Weights of a small transformer language model.
Size: 9 layers, width 320, 5 heads of 64, MLP 1280 quick GELU, 12.9M parameters.
Training: 471M tokens, 7932 steps.
Each number is 128 + 32 x the weight over its row's rms, rounded and kept within 0 to 255. Layers, rows and columns count from 0. Numbers have three digits each. The size before them is the row's rms in percent of the matrix's.

# layer 5 MLP down (transposed), 1280x320, rms 0.13, rows 351-457, columns 64-127
095:125169195201130147152138164083176074160104117114143123171154110148071137154128111146097157119075122123141159123113136141096108148101082152202108073129144102061161103149104164116134152209103197
095:125088111105132076115129113163138073135140103176135139165066089152151123139180142130138157170192119105182147163136165140085125198101157133167058148147107183144099085139225105128129055078091118
096:117081093178073106086116094170148110185154187118129105103124067142140141153104092169128108147157153160108163124140114110105154061094088146139144090126128146080203148121094177083147138101094162
095:143083129146111089133063114110137127069144210160159072128087038115088088079125141156137143149114111157142107112096119116138170165133122086072113121130196132164104162103156180191131093159157114
086:139157174121109197159122101147102114139154054122124098126164116147122131108162144155125075113075083142130128085138183161117080156023178168160052157195129118175128194115149082143119100169143132
101:144146109117076121103134082161110146171127111165124138145144108136164126063107167145085113201091128129136096113120088155170156101100128120076099151152141030067153076139200151102109109109115157
096:106103103164150125133054196180087172151144130109140142139149090155120138073159173149135118095106137123149129103096170087148151161094123088097107132138109122131156242159175149129086135166177181
099:124177163158148118163175202110132152095148076120122114174109110095139079147139109168090123162165125170105137147157107095158091166160154116076146118100119114087086077132139112109121139138110128
097:148168140123183196134083104124130099147094131105114146134125102105132138144134155181105134131143126082098161118155089111134155179122087113132144131119137118139115106193123140056105134148079090
104:132105133127093079140149158112115114157099140112170106090162122084145128093117166131099103143107184124119137162162093153087115176047153151169179150120106129178131080170119125070088162158116067
095:178130154170129139143187094151137139118118174112137151137112089130113124125110157109151192076164144168126124153177148140068134074107172103120171147146172115153067148110092098108101159122114104
100:087215086116130232145153160164158137112159079127107137116068126098147216129111179123157154077145170102089129119127111121113130144142039125139161145127174135151142150080147124148138095109142174
095:124141159158143163159136116117091105140106103139115066110118174154135153093143140170088145128159159118156067070148150110175145128139189124095102136137115097098074095092172087055156088167118121
101:092175071108177118111237081132133139167170174136087097129082127066135087104100119148127129058190124093102168099131103141163074104110189101150195150124167124165104142140164126091197128107187145
085:140109158122183124116177123109169120047114095153085162186104121148123175143114083164115155172164090123137120117130062139150156075138109151106082125158140167081139141047095129105198128159099148
100:117120082117137115114110150102131132141134138182084095104165134157136122119113099166128114151115183150111106132119084162093124093148128185083107138117159105152085084087157086142113159047120165
102:149112137161128164135167155108155107185148138154134115098101133054135164177089163115148186159113148200110103124086171121119060117071142029111108130090139108135180116117122121137196154120169094
105:104129062131149200120088162191145161171106178123164128146118161107136145103162069158052136101155050144154184152136140118100127103117114160146142134117158151145138126209106085086123107142088106
106:156172139144137149100147108193163173169164111124080147094081121094098132104096121151108142166177123090133121149088089146107055119070135136110083151183135131127102095151061125150066179135143184
114:153095102087119149168107158114155142137128111103165128140109081213157180156143186105141110088143141199132084150146173129142130145140174139104089166133191128093100107102144081082160188071120145
098:154100174078124145099120162100112116111099157101141145070140108150114109137193120116160088105110113076101099120099091135108073090058137111109102155098169146154129115116153124129089159111182157
088:159078128135123143125084138110105105142109165140122123113163095113182172155126144137112130116094195125091169157082130087146052151111112041085112063096118179100119090144175094078151151153111139
091:149126122140126128076173146185151141122173135128104135177137113138111154127180094113125075078109108080134166115108094137104102074105116116158168136095133156193162132130137138081137109092120198
107:149054135090201182150120125188089099157125146106109108146154088125164160115097137125124153141124109145176162078065078088145087086161103105115102096136169085134069100090183130135137101106134103
083:108125052153057148165136094141093153119128170109156133197122053174097150151153198095149131123096122105177102179095087173095164170103110142139116127113123080139060204083082079114127069152115201
099:135166150123142143091172105156126142129137125066124120139101069109136147103110094177076137125112161168083021172094115127133145087102132081156128041153169094124160153127120043169158165143160105
098:096184122133178098146122153134197073093154137149184049170139149144130128162166103139109116099137140134135091118156155138085119140105105142120122145117128120107181126153226148179128040159094123
102:150197119142167104120180146147158115126132099138086140136189129184084150175170159108157120097157110089116140089158167115160196155090158149125165163150153136146110101095150128152157151140100065
091:096087139124164107098049153091154161112158121159119120132133160117138123182107080140143155172173109105154084091118160127159126134132115125145101139182071141185093166127124180168097180124142170
096:109177116124142161167008158160172128150142148141151103154105104091120107139072140135113175124091086200176128145127133113124196141185096092117179135123086181094115111123107134117159098102067156
096:162126159172092156095180117127184145133128146187135160109071200146092152140180075115141128144147143142131102115194131123125086073097105114085142212143171156135128149098139136149113135148116157
094:101134150170110101096142182119141150101224136142125112104102099103154111067141119070158104093106149162135144143129097061118186112131109163117126165158109133141131122136083160105114070145117120
099:080144131141120121130088114137105161153142099092079121098131126183124159150098100080133114116186168079161088090103047115101120089099104114181131153119183129114169123144075132076188114157209103
106:082176099153184155097126137061110139143116127173120142140106122114146109153105116124090111140174160044126153156130076139149147142140113129095124106072057105150148117160068131122157120136107103
092:132157159108152089105194153096170099160131065152140145152133105119131119153137096128108173157075114080078123086204145109075121110123140121196196130100127090067078130162117116079127120084107193
095:188134141133108066095115119146138113118138149121166137146175127133181148088116140157092094129129068182157175122096126165193113105167139094151129121171125105118099151098088150096151102099075105
114:112139137110143073155117157175105178128114166172117110179070161108174078131108071170092150146149098134048143080109166103101163151093138089085106139139145138113154157154145114136189103087080143
096:154139095099119123102096114144122080109131141095102117119081057131096095166128170122168139175102147115139142064114119058131130076149207124067138075113128159120132128094143112092172138125200113
090:083104121139136167120130150142114056077081065092136112136117156174087052109111101181125066122106123131145197097137130170107141165137110084158121052150104108107126133118133167104093159148173168
089:111129165125130097117186114085123080040168156165151178167104167127161123077123123128121084069128099143081092137137140111120150145091148104148107197047188130189074123170100101157128115157164179
093:123116159135116102189129173043206148147183131179113123114106139094204088124183109126091097130128101149134129142131153160196128196149101128081160154129114120185100084138099036125102144109120195
111:131127142159170129126145084111121109119077116176145125108100114144167106150120095153101157151148108122161128138146129174125092140124159118187117068136150155137160125121109161146171184153141103
088:092139143167141144101207108107075138105138119143130131101117149088198105105162123152095087170111094160115147084088109126139150133104101098098168142115137168098118081096129193163103074159102119
107:065134067138162104073110129107141108137134138131105088146096163161049109080112153114099149158132168126117180104129080166037170177088068101125103076158174178119075086121131145146126123140134174
091:126069177109077123140111108136088132134108080095148133108084133114135115111141096111098076132174180152110143134099132124117150103177122136121087141180160159206130088135091126099162097132180115
091:142138111115110094098124104080134103112108181177088105131230120155103130109178116162148138156152146117138111189103097135087134142163167093178120127107122155105148204162101111130100097097116136
093:199181103208130116098155151153189118137129145166109115133150152138144116124147133138113119112148085078120081040059152128126160129133131091119093141109106060128088095159151114118102127134114096
103:125118111165139124117140177157126199125137144174109133140121104115092148103093170118175187117170122109109022204148116162168105135103166145082156117071120073106152049068153115137141123080162127
093:124110193097131186075108116109141137128159115198158157136157150103154151106070134120139159110141196117131074098084123138116111133115125113125088087084089088133152168147148145148072147115122134
092:086127123073119128090186137214134150147115080088138121107179108125142127090121156122084157154098149144155119086127112147168100138160145133131104127167137175123199198174105175151130137133109101
089:062063095171137193163168200137130157138126102151129130130110039174144161151131136110145145081083136113104154165122104085140079166195123123142103111176176128131119152115115124155145163131150130
091:102091106183143128118116073145188068159093140088139117157193132123119126098146099114093144088062146134137101152090115102104156152141148149155125118142123143097092171154104167117134070187152132
109:147155087136114126057166108082103148127107155071127145150097127141109112164059123109115143119047134131148147135063063123094185114145142150154150070172157134151132148130133166098107146104140144
098:122163093151136152149128119174143143180140107126134141084148118163106081135099064072115131153165129105146119097086149146115168075166163150134132093126138152060118111163127129128124147111168128
098:130090102139179124072161184190122144131096117116116108084166135169123160129114185064109167121099148169103154146112130147099143170159141059156039136140096152171148086167104083194108154148081096
101:120133113154186127077181150124115146158208085102105076156059114082132097148096123084215147132143139118165104132113187166106135070163101098131174076105106200119158127120137157138130155126122190
094:133115114149146100111109116063136211116146084111173105085050136143137134169150142126109153131136156149138068180113133117132103129108165085183105102175141140136144105194153131074079106179151083
096:140161091126179033164158136089120161130158145139155169152041116166123185165088120130111095153089083165096132117170113166129101045142159136152133157077062083171142122124132108148101123095156124
097:080076153098118122168158099167145176104216170190107130096157035131111115186101130184139134111068176108139107029057136135100122125153101077179133094120119147118200136146114124083070132108139179
091:101047005152082129109056095069112124127160108139199166115158191161132119160127112131104171138162137037125135121079108128114124116162142143137127120108175156136171108116115194118089160068154075
088:093102167117174159156049125169175126076145133128092100058156146120108119110165175154111148129089118124144017104150154104121138119110095195141158127109130058117157121144106084145131117139143142
087:058153079133123145075098121133119039185125125099117129125119136104088110111148101119129167162099186147138130170128131118070127137125176122105110124111183103137084095154156120064108068154138134
094:112119084120137139113155157128156124102161091170126075126114098113172162111167124161196066122093143083129131094122105105104133107200154112121083073128165160113148095087135125124132091136093075
083:082163161167155104070138103157087128069085093115118125129168136155103204228077102098132131125177158131121093153138098130101118131086151120175099186113142076188107091135097109113152131149101200
099:129108101144130091121095151132062084157091180071128118096086079111104137136125065105124136159148045089100152161105136147165140161115041186176114103155125069184123113142064062140058099159063069
098:164092142185136120133132143126162169105125145166132159111155141130114139143118166138141105104143182129122112135095116138131115179107129129099089156142058105184138118095146116152119146136114087
102:133082149170096092160076090180151105116149062102165102128106129069128114098085089079115095119091198099148160116131098212169135157114125103174116135144158130157148069115178096182095151133171109
101:144088118096158119112089155135100105159115142079127126140171079089109157131192145137083087142120113093139153076136107153162120066150106106090143170120200126169127137119112137074190080118130145
100:094112087060169076120175133122121135134149165041118123092128114091118128137066091116096125150074107125129087129145133141125116172105145085145147095142183163145154184108118150141121080090113129
099:105108096109163130110110130151148163126100155138159149165126141129133167104181159103120127103137179133164186195049179126172114161149096174192125160142135125115159126110144141129112140151131105
104:162120104114141112103155106133099089176163108105123113105116116156103074119127157144144149132142077131085107143142121175146075154140171119124109135122129098114173164107137121110142141030132199
111:171144145064147132087158161167154151119064134101147183125124111119142156127093122184093086111144116142103140145226161124132129067176135105113119170112120096121103102118151090213173113089125126
097:142096120121127125079079142129166092085139112158133177090178131125129161172107075122131094099129164101116124150139161125098108119171151094118107085144155125171196075124099150143113130149182101
103:144145176129116129070100127119087090083131128125111132150103138120185146126158180170105122130149096109101110109151117119123143151156046140155108158088130108122156091160139131148176147148125094
118:118104105118171116071149116135103187134113134086132109148103099175141125143085121133103160156103157126105122150167136113160139110111119135115142090128186176099123127123178142124127174085203122
097:114132089116159088159157094157160101070138146132115122127112179078156140118090071146149161181097115149083140120162136182129144145116127171083131133122114146081130154122124151133190135153077053
095:163109142095136142094111101156104087139153024102159124183188150133070181114130127116139171154162140160109097134081162107124122135071119141154158132131110126145148129082128102061114156133164138
091:121169170148153116146117138089094118163072085126127195070076127120148124118178157141197098207113143139184145160114152141150115124139103107123168147131153099100150143142144113116174095066098130
097:131161107092078120162068073128127141177149108169090130073091115102167069146125087166153134121191106133104128141127063113136131183131145129140139116156179189165194161121095119118185113140143153
086:154119154101136086134142108070152198132132136137163170152119099162142127119125129146108121111145128064079216126170115144127186170120083093161122109142134116049134089125138095102155138135028069
095:118185120127106135076159134162138181097129105106138183125106126111086086082129119133146131168174158095135144134134125104110093131103098150148145140134140092153117120162126190172143133082154050
122:046139121093102119090159156099126174155121089126127158155064115160121101168078161213178145138116191065141130123155161179102088135095164112130108133079127128145109142102073113142122123067133137
116:142117124089173180130145117141137142133126105159148099141133167152126071158200154155101111113210130159123155141105129145135171151131123142143149208065134127123121123085147133143125147129106134
100:165210128146125136122061155131110128107134123123123091138155091087114152141080125114120090099089135138090155059107064088157104121109108106176161095158123136138069068140150166126065149080078132
084:101133093151149113151107115187143097154099128182046141185193159133162106109140076180180155115131126082176135192166112073126083123144190144118121157087147092166086191133185090149118089093159123
105:125109154107163126108117108143122110177137101028155089112168080180104143118109157085089111139077123130145129074072122115152149161130125106151097122126080131110100172161179123118118176047109118
094:149122149148096139102101150127115067134096185121156163101144159147091124157121078130114143176094108076131101158131073077122140148126174124092110132178120063153157144110112165122132158181086086
094:104095125126108170091104125121132127147129105143119106099143090140171129095131123152180140151175165107123138162138140139204068146093142147128094150098112151117090152138155102141144139106123128
102:143110107097185169134108134069069152183138130143192164137158130116143086163155142086148157088098119095150067177106139101125113113125122116145133097183076120091166077120165163139122166104123142
096:110125173124113133117147213132145123150100172117146062161073216156135149094112121111172144133144073132107136127131173124128080126158105109167158127122100162123121082129079128111118091136134153
096:133166144082095135135115107180097133085152170084123125083173091141157068095129108113100120211207090033106110130129114129143180097221108155153153117149126141112135187139094107145124170080166134
104:151138166147146182095139152100086165143169126173095087157106145127134134191152074141101151119157121156111139060161152140063104163111053160186142104074097152149179137087147106173132148166076119
103:159130086142099076123102100092108098130135124137197135128080137140141156097130134131160074152008114180106143142113145189134155108093140113085125147149174162082117112124141139092085106160091136
142:112124087119136185084126075100121159126141084150136131123096159133095122101163188136151081139122167092090142178129029183147149128177122205158124119091139110154151120116155087154071124094141098
104:107108144191055107108137135111115111109204115054122123118128146093149123160126121168153167127138158141157102102139155170203168133115132091107149152081155187165083122096129150053149097119074132
091:141099096117104123110146140117094063120159160142129163198169052119123157086098094131139139105162092098097112152145082134112121126141118126105128192141147080141158146146101130173132145121138091
096:140165108114202146099145108153133161127131133136094132127170160187123125095160082078125115097159156065159138121132066081122159187155113106134127114162145117104098126102132107116107130135164180
103:120152082218119086101134122125162120141072117108093142184093107121132150112177137073150155143087126087131095157112149143112164153196155066113129127210112114099135120110138089163124163107077065
095:116143120114181111047136139118092101138160115137186091056148099138107129137190123179107097160137145123101117128138143157065098142147114086205088149114129199110164146109134079125139139171105195
094:140153085156151046120175164129136125130124079098165170155112215112170132076107057098084148171141098134160130129126129129152167157125066175161163095135188128149134105138151100122120125120172081
102:099058118092082103171127112132087087130151114112119138166142177153106087186119137128126122066116094121094123149115121128145169108151147111120134079151124170149116116154186114181094104151153098
103:129115064140157132143092138099165176100102109156187118141148106110139138126119088139121140163096147153148192153152126115135091150100118138104151153120169083103130136165130099071136140081112135
097:103117094117127150102085150135137094129104069084145118102140063119156167138159075076105158129143152110158147139164134169132175085175143128169086133145061104097171089153168120071125077106154120
101:173054138123145085184158141165137112164142117140138049100064152131094155067154138147145129073133172071155140159108086127093106113118151170028155071156113095167079138129138104175205144102078124
109:165194181137124162113130124149105141115104117188103160126151150153146108059045140107106115143151146152127165104130121178168235171157140185074112150106117124130149103123092041134129055219101136
083:158141120097143093132130169159196106137125140200138172139146194169125073167104120096143109155116175121108146132156140118151123214137081078095111124129116140177091081107081145102158167106105161
094:111137101153113102128168149141116149124111097113109097150127061160209091211113116029099126176120122160149129139141085179172136128157129148097129112151127104100123121117160127146135080063137157
# layer 5 MLP up, 1280x320, rms 0.238, rows 352-458, columns 64-127
097:132064162109148155113145084182108064110097123138127139131143122159122085127142169134135165137147161106157122175095085112111050183126085139123146147160207151141092138196141102123136096108185138
101:110141129109148125129122042049135116141158139166145201127165094113096114118140205117091135160145126142109097186084133082133088108163129128098153144205184137139141100141151161121124114134159160
100:138070175097105158143121125141106129139110088101146107117134074130107119121160143146142164132192071060108010132118130172121097175116097144100127118142210085112117118128074126140094095116108056
091:171144115092147103200075040151082129115146155121160122145122158124111105115116126143092127106153120155131069115145135156143059109132138117104129148150156209091104200188097109145158129135115134
103:097143149116121221143096122136053121123108122150150098095110110116087128146199184116112123092170113160148133175137140131081083152098117147147161115146126096103127104184213130105105120148172136
096:171086175093099107186066098135152071118125166134175107102148114138120146132145132143076136177115095156152141131150173208143148153149158122114089134144137145106098144180166139109099142182177086
098:117141074132182117105105071131134158087096086174142156151155147171190169131083134085135116184116113121108072083130124137068124141128166149116119161139197160099084102147154125145111112121132081
100:127165134141092111166125103147187144097158106090179158105193137159126159145093124161107090123098058112117152102135129181089141112097151127094111089070106132148110192113134189190152081135138174
099:106137151141088077158121098156179168170064106128138186092093102150142169151113155099155145108144151147125088081133095167085122142108094083131110109067167097129157171100118183116124188126139092
099:135140078128122156154110203163110072168101193133091161150122158152129144150049143135115117107101164136110170153183120083173152155133124199127085116117156115114128148164096236136115125113161160
096:153146086113084126136183117220150156139143170145096120070102134116153140167177113106146141185137153089128152120117108204120088150172122113117127191170162124163183145119149113179149153063098146
099:108113120110115079125153075128136151106187119129155168120108124171096129127120118108123141106203131062185079099145095109108113147164112162116110102120149115102110103164121146167120121172146108
096:074144146098131089137122083098137088109025140152120121123112121129119136079172142098194089106044175145133123178079131093136149131167140116082129136114160141074128215117171085137121077131146140
094:141119129134127125139199094132104068162181143099137080129153150090132125128065192136142112110141147082127140120081135076114150147143160125142071102136113159114100155109135137149113133116150163
103:148162127083098155079118152085133141169113105074111097106172176209100176175089156157139139134108115132168164112111160083080183154167121128117125141172144091061124078108139135090164151116133072
104:149167116089151140107122131134138097156111089122156102165177140138129105135111173161120087163092174172101082104127152171142088162137184147205118088074180111119097158110133140150133120124156180
107:109088131125127107083101160208176129102090088112091187143113173112201127090116135156144134127142144137193184111113080136133174180124142164141108125155114105128119177115135165167118129155116148
098:118073117122122133174141120126106107107154120069090108126114146084109144102176126116123139133147144185106093118082118063085112110190112079165057142150071025135104105123142101098138105151146106
103:061200173145101093122147112082113106108125173158195148157147080180140150128141131162099097089091160065117119118175142156182100104121198135087120160175083154099082104183082090152117101152120190
094:142095158111070145120166164067133126159174099155100149158146131057144117120155067106087161112123096155135147149127146084146172145113147091161110124151051204045132154126051137144134093145174080
101:127111118117119017104109100129049149173146119146083108145095187097144108092102138176094107118098065156097205144119109148115074143079130122110122097146156148182117130147123142116101053128072077
093:074100107132084179099091050148076145096156114110179181094166090090134134098118115135179091142101120159071160208123102118141120185125112142210089171118171164189102127071165103136182131107133113
099:159123096117076099085183154060122145160106070114094134135121122162133096162144114119125158186178124171117071125152150187043078177132154171092121158182173138100138129133085122093098120182173121
095:120066175131110183116148127146130153083099152105118108117125105072133127113148101158138150181134162140136124098129112133126103132109187133095149077108122131140108079143105135112171194102141077
097:153122079153084154130217123113042142093152128121157086141124096110121126111141103106112117089130127118098150164129168139114100128152153121146126117088099150130131103129209119134136120155082121
098:132150186127160097130153109151147153129204104138123135055147148109067182163170061156182139115144145112153134123135132131154176104168104184138109129116146173139101133121116140087149080129074089
102:136110150126119118134133079139108093137137158180131133137161104071085135143164131089099105123107127138156033131143201130095115152113137130072116136095098109111109123193103150160122138109115152
098:094075186133124179178121129136179117157121101164181106133139141101062099129114115155169098094119129068133104125143136110096078082073141160142135125119119109133144153073123132088111077141161088
100:170032141124227102106151110125121105109161102117118130121112102192162138092126117145091093111160115110083108109099104129082187124133064100090123095117115136101177111112138124181142118160174077
095:128076190070143151126156118143143068160182081137134141112124132082187138107111117130109122165141117063118133145083128127127122096173130114116079133113134147135156096107207180148074110102152104
100:121150134126150122130129117092145169203073076114140140091104074160159138106172081087140131142149106079110160100172100149095112121115101097181128098189156141130112117155088123129152137129143137
098:076123148178132129127151124142102156191111143108080103072106146134064126167123107126096120124127128142125130115095126126101088172092132105136137139144158158130137172126126137142031097139125082
111:130092160182112166105166163185098142165113094121095139166103119139115200110162126130117178115151131137059092143119157146161123099175118122109142148123143125160134082096209102110149140104170114
096:087125148138181145113122140089068110123095063175102116153124066211133173140177154162166128133098138130116081098139128129117120109119136113108102112160121128155126143093149130141090121110158139
097:152141150116168191221124110094120126142139156113107084125127144146029096114106086144096150094116165213122137186150122115122102131087119182076140114085117151115133160182202119130176095156110090
102:112151124096120189133108119118099090190112132097114102109177108163121097112148144110114130134076127160161099091132135163175167155120088190101062119205102084135087123103141150117115129108106140
099:082113088125116082140138134183111151108126114163107095148177131097178117089188136117123147124109058126093055105157127103091109045118098127136106115101161092159127151071145172126170109142113094
097:108070180165112157092101163131132122174113118111094150082110144097126181116143149074081148100136112075133123132140118170134134082142146148178138136110161105087153114047097144136125144152114121
088:117138095148091124154090125195126150185138093124099037164187152205111099083120185117098105159124132136132154111062098133129137119152117137095138120148134182133086141087116131095175163067077173
092:110142184069109155130161109101143115149137105142173085075160100097161112188103114125113088175147089162131149170113151108100148097099141197142077136143153046107150137171167142097118080088172163
106:135122172155130135119065143113098155146180093124125095182144105172181068144154189133177130141114152201177097090148106182131099138137090120107088148143137150151155143139147154124095130157157139
098:143158191153100153110189121098130108147135132124147130118196140175091145112160109104171135130149076103113085081130142094105143048107149127191165116152124072136146144136148008057143139126119168
104:135138114074155159132154148165169231191179157117131099145149101115129157116159094111123141135087106143132125145137083116128129093130169122116095145155129157146134192095202107127176115079191097
092:119160113144100123084111144125141122155060092153165105155167149126090169100115108129188108140107133125177146137127118129116120191112166107125103107153112067135116180072093143114115048146094107
093:156131108179147106148205103182127175138188172112101100096153137171044134169068124153119135140112151171096112135105170114094142102129157089088105095147116108099137204128089107116161102062092097
096:113105143090110187101145094130120103096161106134142117090121093135091119203124134132113135176139153099073125157123113151159114044121104096157145184127091094114125195141111106083114174085118142
103:098161153085131064166112072192145082147199089133071134168126135103096140139191110080169165235120124103121100094085136120053070131160105143076126086164072124212098152113098153152183120135103159
094:184132137117091157132076200148095109140100083193106179035122171058116114107125119132146091102147097158119090166151121148130185125119114140046163100082180162133147129176073144130111121093136173
097:140159106163139093141118122091112185134135132120159150133134078154148194114109174130155103187159141129158169085127085112040081133121183135143135140146074139076114159143136137116170143093106138
102:159112116113132124208158150136103147103095103132161156121096137143105162149161101105110128155152070143127150160139148122080137090096131131118138086140114140178086187134122128101173119111152137
095:102118189099114112109121110082164121148098091118161095125148115166113145143137121105167127159172136136150148160123127109142100130148155161169137110162173121151163129122185165095118086103133083
096:097133090070117095104128076139136081116143161168082148135209143080117097170163152064149081141099114157134194132074145165154123115154142160145138170123150099126080105132132144132074085122139174
090:175115165107097147160166079119156171145114132158152162182112127115153113172158178080157139116131089192116117154158100138127170125141107102087162169134094079185104144148025103203077083124062158
096:180197140083117129134110149138166103128162169115133101081134078143166190119163096189117164194136084122141096157079087107159076109138112172101231184126090139129125180143135124108145131133161107
107:159109235132146162096112109093119092132191177151148160137158105106118138167182126126138125098154094048114171151153137101114106120099125179105146140105163135122126141101150131098139136127146106
100:138138154113098129120169136116134096101102133128154159112140108158111114133091180133125133150111090101100125145122077130110175141135184066110108102071091083075104129055134125140153152111149166
099:053117140151081167110096119198117118128108069118100131113129112148191111144153141101123089129164115196136155140089187093126176121131089093089107113187157112121173134164206090028127178145123079
099:138166152062114136080116103102140078124084102126117118120071176178184106117162107092101134107156155151151138146099147136144144158084160186161124099155187186172083129119125100083173126181177074
094:089130142039136146098149125153057130145110117123145138148119119127175215154134149140103181098124154139105126067185158118114159164109149134100103115129136117110192168151134146138143144167112170
094:135142155097153133121147132086102107133099175095127085169133109168119138104106131118128151091109085147126114115189112074143169157077106144099146124136154086158173135161068103076160146178126093
093:208099101124139091145147137159121146049063143198138173053146089180118198125082201105131083150162108168080147149189163134152099119139104123173100121041136157143144160097120109175173178118135127
100:110123111114121156157150129129076128142096149149078136070132143109135115174149150140129081138151102108166173194201155134099110137167149091138182136138187138177186166130135210047146094166098098
081:149147128189120123125132091130179140103160130155132123133166125119143078062158124136149089078101050157115116088159102115145095116108126149154146063085133140141131118117189184073070182110099099
106:161169182162103161091097080124145104186124095182087152119196190113092166139085202155152147143150104184120115133111159129135139125131139107134157216099139187127146110138111090136100093212185145
093:159129114201057151120135129206150075113102143099142136153107108113141146083164147176200129093160086110110118083143110110102057127113115059159161140107073102155139143139173137093175163160061103
097:125136115143146160139077128124096211121141157117128127099116134148122097140188157120173146140111104126152095120118147113120075101124157135078198147110117132102109164131078144030143153147115141
106:148109203139106140176128107166126090175133124117101192163106155146123128136186126141174067151106089212104110108118123141091154156122072106139148063171153165117082120161159117142150134148170174
098:105066124138105122102104106134149120158159134157189181131142127116109067123103168157135114120102064111111145088134115129086150189144151122034098111134081119177145181113147112075088144159179139
098:086102132091132143174048140101081110153154124192119083149107156163093107122183099118141150102180150139127106159085171135122099106162111146097135163117137141068072122117114127092170138122105165
096:127137097132132095128077114126069098099122132128107143140099118122143107113173077174106140153164144167127140167109129178052067152152117082081098171079145039120074120122162121174152099164148149
104:115075143136092136175145125109133140108095173132057174116162136148133154119157137167094156143111165159138155200154138157090121124158128114142140156115138122107150134159110154197191177104117130
096:131092097097171166108137177120138214166081136162150109103139123145130152137121138097149114083063109131146130124201121101110142174183126098119148139104106154109091149132103104125105093157151137
104:146164138046113167106150155132158123100096169147100123146169125158092142143130099108085137135161144115129113190107132145104133149130102114092131122134161141077105133086117044120166096125130152
106:151115085095150134086128110127163173102112162173169165190067117128100189078136135119137118092173122156056157115167157125137122135076150172109120107101116148083184170111100133143087156150168147
098:171079076062152147155134111085203117111137091073168027092099114195103099195131103138131148193087162106142177110096092115066100141165150043118195106048144127051145156167104091148164142133182112
091:150087142137150191174131145084127147129136098086149064141060075103133154108166144110146141101080106154116130139088124129099087104152144144231141152162088117121125142134174090073089102107128163
096:155128103113143137074134095093109144104084081138160111180113165120128101145145111033145181045169032107119112146131089143110122126060133075131141127068150119076117153089102161173146167140115072
095:142145148116116100142081121161173099140153106074149146102117139153117118164156105159137108135179149108146106133094125148050142154141090089100143150026161187095088142204141145101190121164104117
094:152109112113093162120042131155125124123164089169107125165075157134086128128129151087162100162161151142094047113090113133096126109148127092127138104140103096120152143137156208210159156115099123
091:103086107117131153172130206139111093078115132155119106112156140094156107141152095096198140089119108125138113139076148108133149116204161107038143150121119107155119118104117115093228121111132096
104:088161176097100097125146093078103134094095133105094140109100162108134088135153099184168083131164154171167087096118116165113140182117141172108157093157137119134091163069122129071130132151121129
103:130104059172165167159153030102131130123140096133089140138107145112070107131131127157131118152133107112124110168189174137163072140113136181126067091106141109118086109128125116193148080134129096
100:128102163158181074164154158165149092144173150101139134121118111156192166106131134061130147154138077172169089143135093115122175105091077113046150156210126083091101126091150132139147127199129139
090:077091137077045072168128082124083095095112157122155132176154146132175155094148128137126136089106100100166077210148130114117121078165107129094128138147164135128128117077137149139126081097158151
098:104125125033152146136066167105168149162131128160109153105177161091132140107132125120079118091152131090086154121143103089182126115122160117114124157077155071159134074150136154158084115168030101
094:132107097082121131181141146134182179182124110163140145137157146141177155124111158164155140121226143114143153113160129147085146150131090074128094089173239132080134137118168073180047133140180113
095:168162119090134113146077124137094145061096178127201154117104069132099107121111110110156055117072099144096138125145122088114134096169100095130115126091119152095104095149131128148154101113143101
103:154116131162153125119144079033062102139195117183133155150096124188181105162137142101116118099153147121090108133111157140162140127115113087112115141160080255145096101173151098129115191119111147
098:148156166140115222132097084150095140116040138154110113138088105125094122124113142120136175107091094079125148170128174108136169143126147102101169094214203082155103164098134157055100150128067169
102:183128199061123144128088138054109077140148086144144134149162133102105129142169138110096133149170158177134095075157186098177167116117084153125125091164131134111173134193152186103102109089118097
098:117100111114138171140082219124149097134136145088147155076132125101106207184096065097146111075078138128112169115077142142079155090125128130122167125159113109171099141088100112136174103145143180
106:133099211079113076152122064111111159183185070130133159119146124095107096065153075146138136136163160115120168153144126103060088085137138124178147073103124134133094138119174183166133137200138134
110:080146144067101116076121161095128123060117107161133138112109144131136135097148128179106093093165163147193220150136067153160122165137125113123109120067141131143150178121165146137119131168142119
103:137112135149157120142107144139126109106123125141129097120173128113129172142136094110113087117060169093103085162102091175111104093145112142107129148120127094140107137193170155063064160144139107
095:162147138190111124135153144087118120119078104136154142112184163143162149136196137150107073121128179168104078132091132057155114154089102125106054153095116104162146120113111111154117122165106137
104:162147139176173179106121070104065082165134126194207131141112133126136091154137067139046137122150162137150139113123145113117134147103203109133110191128110093166076151116128114116173184135115150
100:136178142151174134153071070087057102198096080135098072091182125121129060172105126133178143127096097088136152158139125096220121108115107137152165105113116088085109125152150130153116175113176184
102:157109140117143159151037124120125140106085122111104125140148159119123151132099131102093233096098104112098084138124126150092126148072186129128144074086147172134052146062110101083131058175141123
093:176152091118140126068085111118111107112143120207166126115123124141160117123166180128129144094119180087127164129111106090110067173133107176096093136086083046171168142043137097104140117135102154
097:117080079104125195083132138165171132122124117195158122134120161147133110168182146133100191138116118096175155182113157122139144082109160135082161201105115221129104145129107162112222082109091138
104:165100079149196146177166107128091134133146119149038162159082104115104156088127139197088096137112130110082166141107195125088174138143068205096084098088140116090137177118138090158118097148121163
097:115163146058148145138115142156175141123133133118127118106133143176184101202130071103126107127056205133130196153113155093196090130091070143102135139084120093138128180153125156153096152091147183
101:098161133091126113154104123168118180181140106134132125122115185151135133142125138122152100124114137169162104122054135120124134178183119120054098099139109079061074157172139164156108114145142167
099:052099118177131164155123154121111063153093136124192136173119095076157119137135119133122177151115180130067098134163172162144089106106173136129169179154134117145158127126165192141154107075124073
098:173099089082158081163110159185098079087118133106189101088133183129118153136101112059178102170115147185131115132131125103087164189173123126141124106147138155139116119225110124104139131185130131
097:142112073063150145115146129194130113124151123117171162126125115138133099105128119082119137137144087153057104082129130095103171087132131153114143071148081162144107161079109135118156123125160093
098:091125183107142147107162126154085122138195164167111171065138117145129133101074154099067056151150116115113109142143101074135143070147135161141151143134131076138128114135084141112179103130123151